config.yaml
hidden_act: "tanh_gelu"
qk_norm: false
attn_scale: 0.177
init_std_down: 0.0053
doc_mask: true
Each number is 500 + 40 x the weight over the matrix's rms, rounded and kept within 0 to 999. Layers, rows and columns count from 0. Numbers have three digits each.

# q: layer 2 attention query, 96x96, rms 0.137, rows 37-73, columns 0-95
# k: layer 2 attention key, 96x96, rms 0.128, rows 37-73, columns 0-95
# v: layer 2 attention value, 96x96, rms 0.0951, rows 32-63, columns 0-95
# o: layer 2 attention output (transposed), 96x96, rms 0.262, rows 32-63, columns 0-95
q37:524523592524505410540487481451493442445487423526531439490540502568532527531513523507496424488502531482526496521456534454531461514577470461488508583503487506477477531563527533477547526458563508471412531427376491443507470497487516572458527431563467374426557494502480509498565511524571527515
k37:544514548566567480523461571500601523570473423497532592562459468540488524535462471487498513468455379510490489542501474484506493490474508524567528447574497483502547498560532514626404427580496476511556472556436453504522480504466480383484543441465394509434521465495463508469486570479454542418
q38:453606531448513582524505452522518466547511494536552506583528519472457533427516477549555519469437540552555507529568510486494470486516524472559528514504473534439464517485524464528519492432581474455514441507534510510430482477543456469465485393485462444492475491517427455411532517455504519609
k38:534518502509471443521497556484577500585468588527525535502445491554534522434511542442539468569454494498515578448475447522515522552485479503531470458465468434476531478374599518468554434547498574529435518420432536499568511480493487425474523516509510411555567471412491443544460478538505505555
q39:526485484515413534523599463448412467466474483522470515434525509544465506582537478465503467449474606516482479521495565433467509525495478509521503490512505496458469554452475553526490498516531550410546477513496584537438433534450490486457443501613582494542524523475525481493527498562498439509
k39:542486518497555524461463494544460517453529503502426533429482587465483592507485556487500390486546482490487491505498476507485568483465527499524517484520516552559509484470487490503521550427490540507537474502559510511499508527498667414513419476512483523451497367469504511506439529467518521553
q40:494436502481469510433557494477423493501458487550473453475460465537520548470590439495462550511478564461542499489464552521535526453491555433456435551489558504535514505466440556481540598503490462500523488565477559455509525520482512440542501508540445518520537443505495544472500515444588433525
k40:528485446476514542500492486509506494444497474453443438506527532407507519528476541535445565477486523471527423517541496466496476415550526478545519423583497495401464482491535437584502468501534589582469449461492536512530445522560519451514469523472519488471425492568572528563583504507462549541
q41:476496530433500517459475578428516422465467442579426424446609436511453489558511546470433491525462468453488468514532540489498517452490581497570506471522501499434487550468503539534546496433584460568450543550494516488500547527559459530470501505453399554468491595562477533416512505634543508489
k41:501482469495432530466665594561574541446482441484547495488503497499560488506496408439543539499419531489456445441483496489518495474506475524502588455550575503549517427575494479539458409568529536497529523485528394471506456457488493535435551494561490487520504448424533516489467496443537554521
q42:483536515472457456450568487437564538471483471456413514536452499446562567465551448515472436480510492560495533407541448497503458524488540545489528594489518523469434579528519538548531439481468507483479523488473390457520488537482481507489520481469535516556501488540515542505506543486490549540
k42:553507545491469513536496459517414493452565498521479609524424491556467505533474504531560506494516557560473468442516506455519506530428474550475520498519548548497483488522506545473542489497480592487541463515468558468512530474417374480469498514477502461444533454570483516395508487524472531481
q43:421503465425488437550449555521427496523547503547549476462523460455532486491499565485557461493519467540447449503529520502396459470475465493469502470538424532458489495390578481446540473532510471521472553600541542457449481594560425534516588500579556592537509484502459550554494454512577477434
k43:506452506475519488387573482512439415587475504519556500552573544473510535459508487457507513517439515537501591476458478483460505515525452524539435513507537466517495497519382466510497534531430511512505510503518455490489513503485616469572451530554447473479505488480485569509572407509507483549
q44:407438504481519501456499468491458507540528511458469478444470491546542530554512533502561569552447468573555521459478494435461492497410532466529490485546548436578622447558511464447482442498459602523565470457560561513520514489475526511437491504510507457445505518407500560470516525502539469559
k44:568545458438529506503476551477460489477478519578608446479509553449542459485471529496505545539560421471504493479528539497534517535449491544519449518573500484455510587425478481523410478487538416469501444525525482536456531536515469504504504598468561553454477511508444479553433458439496492520
q45:538525507518424542451478456527458479438507494545499537524510472532494557433498505401600459506487475486476416521476488511538481510474550546504462503501490513404518426381487551508496506481596596571615488507486501540459477510517614494462430503518605494483503473481515504516473556462536505474
k45:498499474544480460514413507426463537406464550487606494479504509489480538536528556485494462438556476508523530485486568541516499521530511555536443447490509541451563602547408506479505519470567589549462454527492502479512514560428509509451421386537499455415499487487615468502508465556459487544
q46:534462477472587575541519536445465542409480534442575491461441545569514534489480499522546522521498488469507457475501491489548489525413540421442576491540552465590475509556555507475452521488548472538515482505510572552399499505509433498494457445540514440543454494500467507490524521458478485476
k46:486529580477507479504457474574437528501476522495426482524477528516535466491453539520508552514526449441510536545469453499396524495534471501473499492493436487496471485436565440493490505571521548444459515503533477526480503561503541555397590558454564478502555420477465515484493551514536536533
q47:534533462385422528523509521546478439467515536442420451525456495493533472482555493536468532537540483490436538501540517563477522494474462511487521480613475444550577502518487533535506481481525494512536529518581564560501453473419613478481520500471498461495448416497549505483476457451483446562
k47:427459472530620499536493521573521495542549536465551523451473517502533468529480554531470488538563605535486553522546473506521538552479514491460518466539451519500507481486487452448452451444438513436473520431585487589472535509445467540474459538409486497531436491472382528525526497456478478485
q48:561485467509550535473477487559476461523481455514500571540404539593521509495524500462476466475497526432555488503460458512440494579527486533517498380480514487512511445466533456521436438500564535545410518456553528555582525494456508500451551472391458451503580519572489510470572583455525547458
k48:565560568558567400533518506515520496450413510513567501531459520525502445593538494527491544534521574438452518532484508495481527526535430516519471590445561522505504455589474462444388608422542447466480469438486464571467504372540469448427522523539496370470550489424559498543489516509443547489
q49:496506583518557454485488536455539437532448516557484569478549454537440520506469483509466448591562490518567449563516601528448501508516530528478468480496435457564494497465485429519484485532514504516491446480499512512466493508507531448559534449450457512449529549434499518512513461490480507493
k49:478504396464548453497515492503490532449523533506543473509462513511502499570578491457504536499436513481467506486481454574456477526540520505491440457481459494438570421512495554523520486482522420560487507524481394481564559530503478529507569535493475505579454504509565537527537516505524455437
q50:469468568518475507470523518570483502570452478485432510442443601522538470542495489553525526470487519445515465511462500544500484517483485465537500575502529474479477485540493531495466526368482516508528367524500466532519536469409497577485446583503511494413568552529543448555513489495519500529
k50:528620522542497497532461444451527486440545453596577477442541526550409549540494511501540428519495508521514475537576498512463459485474446530472549511492428506492560506457613464569455490534464581417441517462530520495362551482505477487531551449484532427465515495460493488476495512499479517478
q51:411569506516535445522542512461616529505508428459479429482571412509420441466506507480497539406490438521476506539480484531478538457505517582484541510531511426472485472496485614525460512576596467551459537485540478542513459513475438466554525408466408479497511550466503514519551511600506513546
k51:562397486489485518437551547481482571525456483548506512505510474458539521544520516430456486439502526461531498495540502470394476577504463467523544516455520501522532497540472566494567432459504487536519439514559498464561517464480407543428641475440514533523464549536385575416489536442505542511
q52:558466464522501601530502479481525429516449526499437380502508569482499483496503471487516467487506510484603476445451486475515520475466474466444529529514531512530509476566470489528446503520460520532553464547602441512538514526473533509459531486458495523566494494530542496521525484438527383526
k52:568569483502519562554499489466447500468469532485491539435433455511463426472511571459460518532495506509553508459516484445469426487491432502466554506496408488482539513511564431446559520498530494526528549456521536581452517554496527541517448511453611467445444502549558493509421488512511547504
q53:525496505449497565467465447525543531546498504446552464535480523501479482407494575486522544438415521419515471575549527504520519536476539442517407533480507444462483545437445514482454469472497477490590525552506542486552523468575466538498537506486631535434521501556460436437540592436448540476
k53:478472531466409500525464625439540492463460564537502457479560582562509532409487472490553543498454438511490493422565520484514519517562444426499509504539514467508485565425544464462563568458512543500436560468536508412469525466473453481513474489522443490511445556524531492548535417501552502588
q54:565463471532559502589503467479533472500501491452461473509490539479430478568514537449550545517495564409484482531472546479491477508475491510504489521503467510456604601621456485531492475486530474476503473533511490496545543549443494523554441503455467513469495555361479518523476413447471552495
k54:470532451527515527553475521478531484514505588524485469412483474511422479524482501478461474579491483477520502512422479487439489497546486427487570473586405532542484485469601500521425450477540529586619495603546451491460461507486485553562558492507479518514487487491496500437469487478537491490
q55:452507502488507616544516550469523455494488491476531544476523577532586454456583463527516591530500437501510546454485505528527484557502461556476474463598456476453510473495462459514470475507429519520525488485529550479488523497504456414552448456528498460495453521475504425482577483481497483500
k55:469500522479488480543406493519477489518523545460520394497505477525503525531484508472502444523567505471519422478480487469512485519473478543450508529505446499422525499451487542461537547504505445547506552452480556567521516429583493559553471532538506527457520487486484462553491524460510527456
q56:453513542553527504491549475500491487494566496534578538487489489456548513445502546472461438489615444534449474490549535465504523476514528471483460521531497491462536496524484443544486510470530482497507422501522530515468493457556460508540538561484523472477443510439539498462530544440524425506
k56:564495467506500440495478484498515574530501462519490408482506492446476444522506427489502483533442464532580519520485485531479443539514523451540463476436498533480490559486493483426538473576505530490489548566529421492543590495510500520485487492492499501489452454599525438513530503559533552480
q57:530491485533514454485557525516553561527481470532519498455530531484466437450505540517567523577542435527495583538457480536494519433487444457504503532516575505438534470450517492484475531534490553432485536458483476540440465449507452551457487528456479557489523483495497473468505479504537492508
k57:443505537509500510499453490477463533570495483500548497502542500502458467537472505426539487461440521457542505523477566566485481507512502453513488444456518450467461506467485498467514528490469478469514559504498473512550510562493447516498519462537535552476588585553491520454522477465523518464
q58:490485496504490435455512592490518518485441512474549459603535535459475472428475535432535493540516565459482482497518539498518493481508522471473534425511467507448525501416497501448557511497509509429448523525517473439548531487496436547535504554501485512496527518460462481441591520554601576499
k58:486534473493464541436493488560550443546446485460483518520453459515478462457482435500573513554434487552440542559514545521453450514516462422523490514480530565546409556452529531554515569476514473497472552478417467505478509509488496507502560469616500565560519457484575468522531456451485451523
q59:519510437527567501543449541456581543412413519460527490455402559539602491545523413414486517449474487492563447505562518491498598506485512447471505587491458456486511505492522527428474556482455478434512511484504452574521560509446576517470508441487459469516562602489501492476496466526505511518
k59:475548504585526395567431445460442496489564491512472558521533455460526504536494483515543536471572479460485496427532505454448496515518457525450448510450416542492540575511507453513487439492485510482507527493553459414501457481540483553467590525499588605519518561648505487458409554430499547389
q60:435489533455475545564516542483493505454468545483451519506454601501521546442495523563500462448541505562540468406495540516481506478479526526500478518551503489471560547505458459417450560479505508518419494521514485521420490499535510535452476598619505483429460465500477458519519535450504496519
k60:506486541450485476500484532517498479517601498559490505517501524448481515569461517407560438479598485544533476558436450465477515470447483528516430532469467513445517554414479400526448509551522501422498526470497482499474558512519552503541446472541557466519513531592424467504535451491492530517
q61:449477430489492499455483467472568496386565528489515519580534498486471484502512527536459458491467560518488513532530529512564593452463506448475421479477535487472483476460506548491443528458573462439481454503521585580509456539548526522572546445582414541440451476492562564573490514469482528490
k61:554452520461528505506561456510547503482449553470413516512546484475557545459456499481521494465491542503531435541457573443389546450552564459548530424498515485485511524468526470541482495509481521484474489538483435498558602481491528531504552482475458515538391557497452452534577490421592453530
q62:545487471479510458498530457443586478534549482533561451576455476450433512518457478601605427514484534519557496535519519540566521460567466483450514486479482522519518585476555522470531575557468499479440417518488529476533565560481448518495487538493505470455473475462389436468518486528461460433
k62:529466547458492498518441491533531440544433530555435485557454479462473489512481539422481510523438452526570402503498500473494461459464531409516492471453422433555531507433511549526427542529531522575543607505483503477521565608391550404512556487595507445614495545477406547577472536497564496532
q63:463500526434500504541500441506470510456511564499558512560504485498582554483526505514574543481533540506475490476523471474506585563486520428463427592506550498515488474408555468540481494454521442500447467496469534475482523474396485597434463507511515439525453481462519491493509496584515475508
k63:544526504481546432527431469474580458566495423503422508508630505560561455586471583563493460471495459490474519492490501518506536450557574475474513487486426544453475544499457530502517512558507486409481512469509457502428460538512503438465489465515489506526538480561431459448489508551493518572
v32:445523473458479541548440539444503495498527556511471539558472476565523529445499428508505557490505501505531485456531452564495470508572442518508594429501477511532434471560486446485469544477580528497497496453469492483428500490443529481505487523520550544523500484518495544492482453544485438577
o32:510517527497516515483493529558524506554470461473518467542520451422434515560463478460503532491505529502472516501536570463470527460488522415530474571483537445455574515483493487473520458516513477457489491506487486540499492502496523483525465550454491490471538539474501489537518536485506501524
v33:491549511513519561472517431507546483488541458454476550464465484507557506444555523452496447504456503553522478502528556493504530537547496459521482556479510506429474533507532444474504479568484432487482475540496544503495482517455490534498485533537522486516471482486505495508521428515497445496
o33:467459439519545484507464555460476521451448538513500463462528500474453513554468494535497495455513515490497487488458496543483535506524527545480521495535521469473555509565440508476519536508499486529462484457538512521487518499523448496484486507521516530491494508470550553517474442505493532516
v34:469474452534509482477502554514459534424481490520459479514552463501479488519611487523514568607435450508521504504431473479473571505483460498476512505524473538470538484503459483506475486489483529438524465567531478485474481524532530460499449483540437523545596433555519573433522514500581518529
o34:524529560477446536440465451479536486555532506480471501521462484538560465491419537530478532466513512526548519493545475479548399468547506458503460485487450546559473511573505497473529527489527436578474425438515505519455532480526532538465543485495537480489435512502513456550481443493521538536
v35:500516415522494559465466582434519477477439525505485463484492493514503519486507501518528490508515493526520489472515535496467573550519434497603476520575473468540488521485532554474511486481465435491417550454526527528517462553580510529476440523527526524452501544464503567491484510491519452432
o35:494528566469512459479453468553483518492496440485558515566526476484516510552499521466469457428533480449539517533507509516489442480508486468425528480458470521496508455529492500569503533397535463467562514487519551508505505484491444470534577532502505493518487437509520577466474507536525518529
v36:501541532469542511519532628507441521503450504442490569601439511519550534540467475476491540475434513548490469481594599480538363540486496493466478500537472482527542484460433451513498556570465437523466499503544517479447489453501510535536474436510562477532519456475508538498473407485436573499
o36:505410521509531505500539435522518562539518511516475477438519527541466451520435507484487444550575489478491520546473452533501587477512557481555487410524534490490497445538492450566476474477523516450516505467479488464554523521384512486448510489467487548536533546513500484509519548479494494462
v37:617566502452489495493498525536521540452507475451518467507481452471454539499446417431590587473477554441501533495448492471471474584487496441488434455517496551548532448472440532455515537460471508528500499525550478537476486534568521474404451489494517557442535530531517591496508527491490530547
o37:430539538483490519494509463518451564557552539523487564497461458529541508510425563494468495514585429542510473457552492486508448475474493506527539529435517475528501498583513470568468454499457456442502478512481513438530481543473492525542545536485455502531537417459479486517483493478488473540
v38:408567521504484513570516499515482471483527505493526585538527482499399394528516426550479517433479517526448545475445526395504504515495516474507520536571448512475554510512464506464480452443479501543382517485585574501531460485503456572562524536502521475509485531416514478477494453570452462528
o38:507471491409531501511492500440518509501456511509487450537543542437516561545496527505403443520558558489540476492482513562526499445534498463480510455457527588484439505447555496462493499410537474454515477495491498516528503499471551444458509515553477489501428535445470566536473526553546545598
v39:517513468450508504501500543499612526512447513496425429575497465463508523528510463461562525555493417507521505482504514523472596345485496554535588472512520490517479528467578477511515530440475523544471510421499490593493504464530552490500484501470423405511434552487452523592506474478518541401
o39:541512556471530479499482476518461490518544466426469539523574468502534491523536422488522462428465472506518539500504533523488440514506460460478491466484511537529541461466472488490451474552549538543457496566543492483478485500540507487551534471494533601472554468536456489468507552441461498470
v40:441510487531446543467471498458514467545469483540464512525539515484593499467551519508490478491511500465447481509482504501477509486521520478490488495548463493509482526499526472476436499479515484484549470489538535531495383542530472532506534485515516498563515484475549485489492457541479459497
o40:452555509454446510489530513523529459465474486468477539513474506495489464495459508531500492499455524521479495524474479496430478482521490499457465488489573502486464515468528523476547519488550550481468492461522486534516533532526484513479484543529507537486507548490531519511489518512519494522
v41:492615503474531559484546482482443547537483476535480491460473492512481478544547556499538506540465492466498435511458482487489555460390535484439510503428443610446444492459530456452478492499468504642504561545514536508578506478486475456466594488448423472552557515477476550507555462519460538518
o41:526471527452466454542515517528455473497473530520482491455533518542560542472456463573466451472486483558510503494421549515575521499566501484511483510604480397551489517489514563451562479486456518487406476466496524448456454503579544565480489532502513578439516528500512487499467485459513470481
v42:516528434504459512534447469509516525464493542461492465487467509484477487522520523476534468486489501432519492478489527539535486474498492516497517568426562471556547531489494518506522497488515490484455452511477513502525493474561552546443495511545507468476463526484488509541495449556534476487
o42:531537504484523474511446485490477505441465541559524471506520480473467535543473480470519505497520487496496465520502511503466487494506518512483493509526497512462528542511518487514451465544521514501532549508512473476482481563423451469514513472491486480545514456481534529496489547503499486538
v43:518516467482577483533452543501511456510403508523500452501414521507454561455566488492449443448469511474515487484551506587554529506472515500504500480562451476473508507507523460532476534543429460496603514507482451530529491497511481519591512544510502487481467481520492508518462487450460531487
o43:535496535545499506467578455479505557443505461483520519465519489520458501474432524490505450491519485537494462512483503470493504513481497571500506501452497499496506491511503552530518549488554518505479531500388519500423512488556501489446450481525516479475583529584520496478515494503475491479
v44:507484485553487517463501479499443535546518546482549464579535399481491461506605496498518488514540533425521494530437503507513510498503516436485449430463504473553509519507484518510441511537583529487532437466513537463476515514521488529514444477505514508462511524485533502468457558431529517455
o44:432571528459472484533525512559518437492494462519444514478458531571523533460445520438487488502497517545507511522582491460481477526503487496518528515539528547470444475509536510549518521475482502475460488509451455486487529469517492495469497526518505511528482477529488482525483468498517462562
v45:522497618433456482477410440553514466501502490554516463493461463551522547505480374520515528437497528457477559519495519471500536479519518465526497556572523427549482490524512485465491521449483511525564528522507501557556463506458506521458504531511565499528454535478503480523462447431487506572
o45:435537445519496542484530504457539584484541487473487545518489473450442525448470577496436443523488477553517454452520512525458499506503468550537538488442509518434506554453508492503522488519564531494442514500455456474480471535526486486499433522523506517511588534500489497478481554520502559513
v46:553499466510503556551446468519423516474524488471468476512501514528456508539526509527474499565518566463485466532444550526465471540505550468466470467456524518486499510462504532511497463468499517517512558504480471414571458457545495545524478506590519491477511514520459479444534503529454460468
o46:469496501506498490485530481431421451535467534549555481466493472546507514500472532443518482518538526531505511528519517483542528493466498502500477546564502541482504498509539519462495466489503505460500482460472567512495444537461494471481521531482523483496495487410542558530498531493522436508
v47:514506524473523507465473495432477526538537483525536487516474510529401536520502525467524455542604497507495452542489537493514507519429545499540490449450580521522498533460446557536507504530489474570534479435471489514527514471484529487481537444436480505424461492486360561470488542494512526511
o47:433401489508474492531482501480452451511519500505506534491540538583562552499509441464533468579484516522501492472484509482517535524518515446489521528545480453530491486507527468504517489538466500434544529522448492475457504502490496541493571529534499471560502490502521488501479541437540431414
v48:525464439483482463520536450505493555503543546510472555533547514469561535537515433589506492481525504497484564493464501520469489510544502502480485408575470479499485473551522499468449473574498519451474574496502504464505455410531438509455521494542504507480508498523508517466569488499452496472
o48:502464538472497555471504484479453456564490508475516430508491494517476439533524544468507513544493546519528480461465489500509479451454510474528492545456538510484466527509421577500511519481494506489541477541500500503538501591455552488476422552488484542492518462483511524449549454514566486503
v49:538504419467526438500531444495556481552532486520471520514506536596498502497495482433481511415566569521451390469504518477507451570502547516509498517553487515518496466485517531472469511502497421535502532465532503510494543459534492541500563465476544448540547462484505459506498496468487439551
o49:455504519451521569488521486448461519496480515516480521499545488532494493493508490492484519546467475519491486507469459489468547500454512448493470516455597486482432552479467514520511550509480524462521503486472551509510529523518473553478472479554508512501472512495489540442567561447505498507
v50:526501527460455482483438501474529391469502544483460506483601529487410511493454460493500516482582510537487522498485442458475557489523490515584523403502496524512551539562541489510494444538479519492534541476547448449472449537494436498537490518472482510504499471555524511512494535436531506545
o50:482481519478525492452495545470572534541489452434521568542473462499511477494532535500519494481515479531487480517556524530468468520482479500398480566508503520509500508435503479500480538538518509504506466502456567573522477458545516441537496490519522479470502486463475503553434460510482510487
v51:459471543527476531478474499432485441500482481574488498450517508555503481512421536561487511557482466415469507506507451496519463462474511461467563557490567490542511486443544549455511541504578515453456560507515498492534468521509481468521485526488538516493445530456536488590487532513505477505
o51:538541467520461509530517476527496516485524494525443555538478499448495533496554470475482459506508486441468509540529541478455525507564508548513520517537447504470513562499533469461502498501501515494519502495524484495499477506497478497593422477501543476509417519474469485470475498498466532468
v52:545449566508496507573454437507472457479534531501440491460492478535484617478525474529452478476456440491500481499558535492493456528531528441490525530558479522509466497533456510510493519499440475457477511504530446498466531446543485531537546521533519474533489490494508456493499528551504491507
o52:474460505478508538460582448469463507499520549516540489539503513478528479502539491504476504510547509561524534494472485471451508454485516487482498507479516484453520502467494523462492524476579514497513506521487518553480496546478500548483461427504457464519445531534502519486575444466507475508
v53:481407529502436531520466532417483508563493511488523552559513480515478500520475503522468520537433511459533563458550463414481500568433434522540511559512492489505537488498523509506554571540460573445395529565485549508480508510474482555514511566432493441538471506561584417507414499461472520442
o53:546493532490537468517540449547554520508495458474539492512519529543476473481533499493509452501525489475458463528475524563522451494565516525532520482558474525477522450505478536509453456427578508504480495508534515516452543490484522405581459399499487469508457478420390480457547542541527551513
v54:544450462495498485505518437513546517461515470590491483538553491454546444463507503502490534516460499505429502453468514524488472459549488536435517597596534586523498489506498456409524467426533455472489537478534523509469478533456463497549501470505493489530573546507539457499497525511490488550
o54:462568539456471551455519498478465461553513516488482489499445459462514509490526488536459546524512442453494540497492498497529534517479428468482502436425539474541525571482509504481528474513475530568471490503549559495567518516504498508487457468540519454433529524471458481527549479499486512587
v55:482499494468468429490510497480490517530464475570502566510497548553489457509454470492551546518541566518511536486496495511514541468516496572516499491512520449432427493523564521477537449488496468545527574454434526502512507536439513485508474517462502535494500441518485442421508494489511499478
o55:521437481556522492473459498510518496504473493472519458499512459515476515498491537490502478521440487462516459497497495547546527508426475467522504501501481508570488492465463460472521513516499531525491482488531506521485493487550505475541487535506559498497558485459506534515514556519480487489
v56:508569482497528561520516486439554517561522492483491525546460485493534461479525512430517513492416536447489544430457466482552506502505510452522512455469519523498543519484505479471481508511501463510476569446516584561449456510443454479559529523469496405493481581447504482504475510543501520507
o56:442508514483485442514530489511436517491506511501477490416506480470501582565511493516473472498533502485486468539490535491459538474490475519493493559504561511528521496498479541478496515503470497495460437550523503495498511512502538450513479485529520538503517485462427509555490537518494474544
v57:464484475510465485470468552473542484508517494455582509526531555511532494508384535441480423431552546524522512490537480509530507484527546420524495445542511496512547531569495536533546541469471476446512431441451492504470433432545537490459528508491495514421523473495442478531553563565481513536
o57:519433498518489540559480479506532502464499517462518519524470470511464468537557520518549548542456522472475472525526481535448505489482502502472489519418517512528484473440480500520458463486490459451576535543505559491555557593421497476501532526545443493578490516457431491528473505460514470469
v58:498590499468482490476586544525468497433544498392521495555537521467511510580459458467498494519483408446597462467504493430474456492561482546485524440534522506519492463594415468482500557568521523401521499480545440506545487451500544475471485530552432457526474547457543373452566534555546507532
o58:556480477505524483515547502469564475541490590515469451480487515476426462501514469581539520537492622581500544516447505558508474440503535497554503513505593516471536490423466516517478501497486469480493459490494500479496454604452503489502512422478488558507479436492466471514508480465466444507
v59:526497478533494447518503567527582442490497473402435466527419500536462512541463503533588514432499517485429475601535546454511528510498551451531468482595572462453520514473500509468542580565463415511515496431512536502508517569470453413482492529497468531491598571489478450529454519454469476514
o59:414517505509535509499479450559383553478497473531461559478553483482522475504474557525495554590468480481535525478513445505448455472513474548508575525479511522533407431556492442526480518510482487503558491563500466459468412559576593461531414491535482547533449506512507579486501459481523486443
v60:436514508504536507509473422458498431555415547494483529444434480529542552505512481538488580497540487475565500511555499514493476475533484512500489501474456459629520425531463475508476557447521522555494519459507485521473574471517466504487474497511537498520415503501504482475454520541557487474
o60:540546506493461489478525492552532518502466505509503517517507473502502523486502469407500497431491515518534510523498488451464538461437508525547482485518518491420524499475529463521498513529505516444502525542469456518479467472501500484462506493460520512504519491614454523483539604515502438560
v61:477519556538549490481536484476513533460486463546476474537496566539506532527444497418514514560501517506486507497494540455457507494521507438436465449476570505486549470502460509500512544487519542513454495562467561570495465491544451494512437494536554511483443505492488520441578515464416425427
o61:427490437508490423502454478467421483543486502468445516512457506538518485550546511482501483523457486460569433543484477523501465490489513552520530518493515489533536487573530509485477486496543452497526475453496465506578538576523553529490480493450511513486463505486552541486497532503525500505
v62:491450500516452480523512432491533537560501475502511557548488515480498559510535485586524498477543534443527564496512540536490494500460510537474550560494486510534510501527444401450516569535441480511535442523464514508542480476511486531392545482439479514502513445517520472489445451540460485490
o62:469464488454479558524481540496506469491475513480476425543510487535532508435436509501518481570495507527502464446453489571545513487488509509523506449467558421498504540488489509508516471526499526469473544530521463485497501612520523491505463491498446505499535538510450514442582534467556445527
v63:510557509490439472549530533510466485464464534614456400506497561528476488541461449528581515445451532504495482435582406490561520463456538548548512553483511609518411499546489438532464520558489523478475448483515432449507500552455484514537484508435459522447544475528455535435571486554561502503
o63:540425498498493507605511459506530523498512488519576437516472484488506508484534453510436573514541401456484509510469561552500531510492426421436510509557517388571525556508540444516490483531521513523477572458474546488508467532491478502482505473479561497557471462510546478519487423453452500547
q64:576478464510494552538549519575531578436510496447473483547478536518555459462423521596548431526531522517527479467484554507475463486433473491533546451503581556479413464552531518433427461522470552527540489531526522526490500517521460516459492526462554516414394471470488479479515523477456470515
k64:465494510431553488483433494510495481550482574499502513484495511509495496492547523450519529530499528510519510502485467539527560443467528489398486501488450476511498495393505405494560482445538506403450505444525489588447513464527488505452483565544546477541593498570462517550544500476553511531
q65:505576512457513490501554490524510559449496464580560492553553441479469510527511520534441463524525517478496562510479518516533434487471465483481484447449504447471482461451478502500557463572533474544443489535526520515520484489478514448573503447470464563521496500463452539560491434569480474474
k65:461475441532408525503500460498446454554492545428470520515432497541534557481534460499496557470426517526508437476541519504471508510485543501522531547492573522511510429563551490552531532456489491427510486500465498479526468545550487484463453532511531463488468463491549490520551550418488471584
q66:449533503506456455495466497460498480520486482490482466548539461479423537511483562474491461525538446491533577522494543526501495470530511423481491525492528510477496529503494501478514601506486507477440558515460428456464477545534576476546535474496501523564574499483550502503464503494434460522
k66:518478505510529490456561490480548533528509474507513553507480482460523490542505440463448526514439511551540448471479514455522474474452508532543464504464455546532519445513494503521533456511572461498562501492422508491510527535482460552555490466520465499490483527511494489477543455550534442502
q67:444565546547516503531462434478483521580454500475492473486507482543475457520538431564521485466524465498475523552498496490453524574476532544567448459512455510517470527466487525547479585524505459488536517559495488479490485531537527463502547483534450514487503512515555469479473405499497412457
k67:526398441461487500482522491509534510469514480526512497478512428482507551495435537453525507477474541516513452492476477509508506448594565483484549524471505509495491525504468509470494447479477501522525491516455490442534516522482548534478470458504514565540465546507514508585544546535527567474
q68:525511452461509562569498506520500493475545535484475471568475480555552535450468489484493520455499493486521536490489516465580461493522466459473447501483404492502503476505522486488528515497538545495499491515537538509452562496493483592514470503478449450513422490518532511508520496497490506461
k68:508524531570415469458504472503454524487519494540487491460470538440491420559515541506480480536515469483487483525493486565476518525443540519521545511520526504442516464528483500494503479487472481559470483476520432526486501521488506493471565513523545510459524496501559490497475516517516520528
q69:511448447477477568498499508518488489525472482509485514494384538507575489450488567513513493550548500474510469497461523502495539500587502478473458490546492556515454443452549475486431488519500532510483453585489518542384434476471507511445539588529550523443527412563474490475518566432588543502
k69:500564542495566475459459493550436517468531535512496461485540558502490510481479492476536437505501478548547506459492478521538455514417489527521544473527494490432511545505453444448461534487518513498475545429480463477520547518553534467497477506454512477546533541508521558544480476488467458478
q70:551483409508579558451538513515534529450473499491489524535401482444553519503448505552528482491548453506409470485548475487471472484476483477504599461530488483494520490528519554498517379472493476584583518493532498599460483531518486518404575499472458444569431510473473511455501528440484535579
k70:427505563543495516531470471495435526451529516462545442501532535526489434563418510516528522520561521516502493471501506470450505529569530476443518540479462509493506542517500500442478530524470544421544505538515514525470520549450456557477484566531557493407471505555475430424528562446533492449
q71:492407512467524594466600526496421477485478497491496507500503515547562575548460532491496484498544468457526431477530525458476519488519563490524535419584504514528525525514493468500438409464537523529533457485494488524536528480471475515442494549463567430470422485483508506509494542417477520551
k71:573504521515542506586413523498520505512543502518525447458465522500517474476489530505527533519559477537527579497526466504495514534460511465460479529474462514468447470440558489473479537552463519429475491508572516532427492501462502497486485538466491474508479510523499486488507475547490524454
q72:465462540479535521517442523505455543490484556485550506472442599466518497434542545510591497507415504509523459533511557511451436525444501499461448498432559501473503528454537414424523482489509541462475566532536477508473550466486471523502567537568545450438537472490460536459541533466490557509
k72:487569546534459430458477512504521463556484464547476565542486513536491483449512480508495476524533496526492507411429480515536527551540488546497483489485476493505541501452521442486435564514490510483445457476529499460530536474500543465522414420512502501517577498507533495577468431569541489498
q73:497482480502451599463525440483474535481563529499374479448420431487497528542511524512475564509512520494458513477530481493479488450519498492499516488532453543525492583581514522442479456485519441590567471560517543525487512547459520512538539455540477538507452466470475521497493496454504464501
k73:556484464527540486512490486447482506478485499512560443532544516455555391492460466534518453521574490514504443498476537456517493505517472503463591498471504486516508432492482519526495496497454489453512582475540513523521548502501489496454498570464541468534483542552468432454477509494543518504